Part of a small language model's weights.
Size: 9 layers, 3 heads of 32.
Architecture: RMSNorm before each block, rotary positions, no biases in attention or MLP, untied embeddings, gated attention, attention sinks.
Training: a variant of Muon for these matrices, 81M tokens, 9941 steps.
Each number is 128 + 32 x the weight over the matrix's rms, rounded and kept within 0 to 255. Layers, rows and columns count from 0. Numbers have three digits each.

# q: layer 6 attention query, 96x96, rms 0.152, rows 34-59, columns 48-95
# k: layer 6 attention key, 96x96, rms 0.147, rows 34-59, columns 48-95
q34:140117125131133126118122124107135140119118127154125135126131114123139131127132138123128115125147128121121113131144123112125127126142118113143127
k34:116117150123117126142132133113109140135123129102123121102138118137131115125130110124130126157113127136134131136132121114116119119130128139114125
q35:137136108136121141109132120133126123122135121151124125134117123130118129139128152132127126098155138125125140126131143132137131127128136141150127
k35:116132152125133116139138127129122138148116128105131114117137114134131126114117126125126122141118134115125121125121111125115128116117136130127126
q36:122151122129105130122135127142126119118134120129143114136114143129106146147118136138136136118128144135145146125126143140128135119129142152130120
k36:123122125128129138118119129126127122133130136141126134123130131130129119127155114138125133113143113129124115127125131141129127131115115125130141
q37:125134156117137098154100158096129148118115142127133135093159120111150122130115127113159115178114136113144102128152105090091118151158160111126106
k37:110118156127109109153122155110106151148126119110131112097145099132124114130103113122142126173122140147146148151151130104112129119149146150107106
q38:118139143115100111147094160099121146077146130124135138100142129091137149158103120113169118180130153121168120139172130092067135159176173125133089
k38:112127139128100096149120146124113156139118114110131108119134089129131132141087131118156127183106158142151151146156135086119140116163163155112087
q39:123130143126152107141126144120124143147113149115131125126152125136155124124119116128135118156113126121118129119123112109117121154129142108135127
k39:142129105128115129128128119144142124116129118119125127143121137112112140145126140128125120131112131134137122137127136117136139152137135122128115
q40:119125120121130121138127143128137137133131144147111123137149118133154134136120109126137142134122127134131129113127124092137125156143131111145125
k40:143123104135112135121110136141152124095149107163131129115107145097119125133157153120125130106122112135132097132131161129142163157149126114135111
q41:127119091104134144126128092132131113149141125110113131121128116139143108116139129120105123102132097133118145141123126119132112137103101125134150
k41:124138133149113142102128121140097136107139163103092133149172176117176124137118138106095091116163128136080203141136122088066065145090095146131178
q42:135125109133125124122139129126127123141112124131150104166113144130124119144149134123129127147126144140109155122132130121105117133138129146125128
k42:139121122132131143129130131121111121162123138129138113175155120151117117130107123143124131168130113128133144125129110126113123127138131120137134
q43:127150103126115127126127103106116144120129113133101132155108145125128146133142102124131121129128133131133135112131149126111155109133114131132113
k43:126154099114154126116148115154133129134135129152137127145114117138119136114105107112124119142115148121136095134133110113123155123143124118112098
q44:177128146112145126129124126133127112114131124125138140136148133106100124127130131129126150118150124128128134146142123120110119139140121137145134
k44:137117134119123128111120129110128126116134118112135141126145149139106113147124137130149130137153130133119162114133131136108126140125116132140127
q45:129120114120129147151118134142112122098142131116098154135142113125121137117147128105129127102118114118139117135128151149124139130154136134128109
k45:105148120126134121137135141130123127123118137137116150110123112134130140143136141103125108096133131127124120111104130123113139136125132141134112
q46:132117113117145118120131130133156148136139112114133100087120116124117110147108128140125138133136131140113108125151085113124105116096127101113141
k46:146118138138133138124134130115131145128136127128148112129140157114114129131147129136115118122146131134108139132133128127119106118115091106131147
q47:135131119139145136106132129109140127140129118130168108101131131130129110151127143144136145151139140140110130143142096110118113135092119125137148
k47:146105148143104151111124107106125126131127133109146108127167151129128137146122120143123141155148121123112163137131115134123105123114094112119160
q48:114114238155157177112086140125073139173126121162134067231116140154082210109084053143097092111155146103097127157170135127082179112140118143106153
k48:109119229153154173097102138127071145178107132154131077211123138156090204119092070135106083118155155096092140151168130128092169106139128147107153
q49:160021075136135127102146107130154105076189069086128038156098146134125054176055051088120073161089121122097182125089065059101176201102163207162087
k49:161032073140133132100156108132150107074172076078123035169114137138136059168058058092126073164090128114092186116077063065102166191110178204168090
q50:191123116142235113114113088152170133054171180179065150202140099129121171104069154164150099142113143118187095133127171047091162172146128146142090
k50:191117106143231116118121086145173136069162182175078145194130102128119167112073157163145102137113144122190089129125171043102160172138122137136087
q51:198137146115074112162126182156082125156171084133156114167066098137106135093164150138141073089187131145141141133111014063115094174154213154104097
k51:197130134108079119160121178145091122161183089138154112153065100137107140106167152130135080083181127151148142131114041073112100179162201148094096
q52:183083137132137128149131190099119150139117075074060108106146128130144149113121144201075096139213061091109167146166200127166041134167081122163127
k52:187085128128139133153129190096129149138132069086060117121141130131144144112126145193074099134212059091115163139156205126163044138165075122158127
q53:162142118169121118117123125111035154096155091120034160143184139194131225085082073105045083079069121061104096099019094134051139138090164200098151
k53:152149122171113113108134122113036152083154092125037160155188139189123217082087081102048079093087118062099091105024089123059141127085160195112157
q54:126188146074131109130137074203051158100077145208162099110106140144153126129139071163105128135112114185034095141123148140125132135192083093161093
k54:128176145077127111129133086200068146094086148191160113131114145141151135124140073161103131132127115183043105148118148142127136137183077092157098
q55:130168139146102096215137041138186186128132140222072042070129146065148157104149103145157047195113106102126100144134124055106145035073138037096048
k55:139171136134105097213128049142194178121138136214071043062130142069141153111150104155158037186122107102135093145141128055111151034081135039107050
q56:132159145098187149135128086053107046128130164126106129134103139194182138180143137137155180158234140132176144108246129159014026186048118104130110
k56:117159153099177145135131095062113048122128167121107129153113138191198137172139134131156170166228141131177146119247126159018039182059128109124112
q57:138089121164190092156131153070087082255000086120096076121110192105127177075112078087141142074079157134110045107096172125138168163140142113134059
k57:134085120153185093154114147070097081255017082133100081103095188106126169081114097089135150062090156133114050110108181125135169169138133107125069
q58:119154142142147094155105194183111110112168091113083154169077173136143132077129213149148189085184199167105154133124194048129166170227107113120130
k58:115156144142153095151113182183101117110156105104069169175095166135149118069126203152147170115184200157099157140116177055128154155219114112119133
q59:201154156140116082161116117123139139035185087112144199098201142091067131084138198136116128119136103126141147066251128139123112124103102136191110
k59:198153156135123079163121123115139142058173095104133191090202132093082122081147181144127125121142104127136133072238117134129113123099103135190109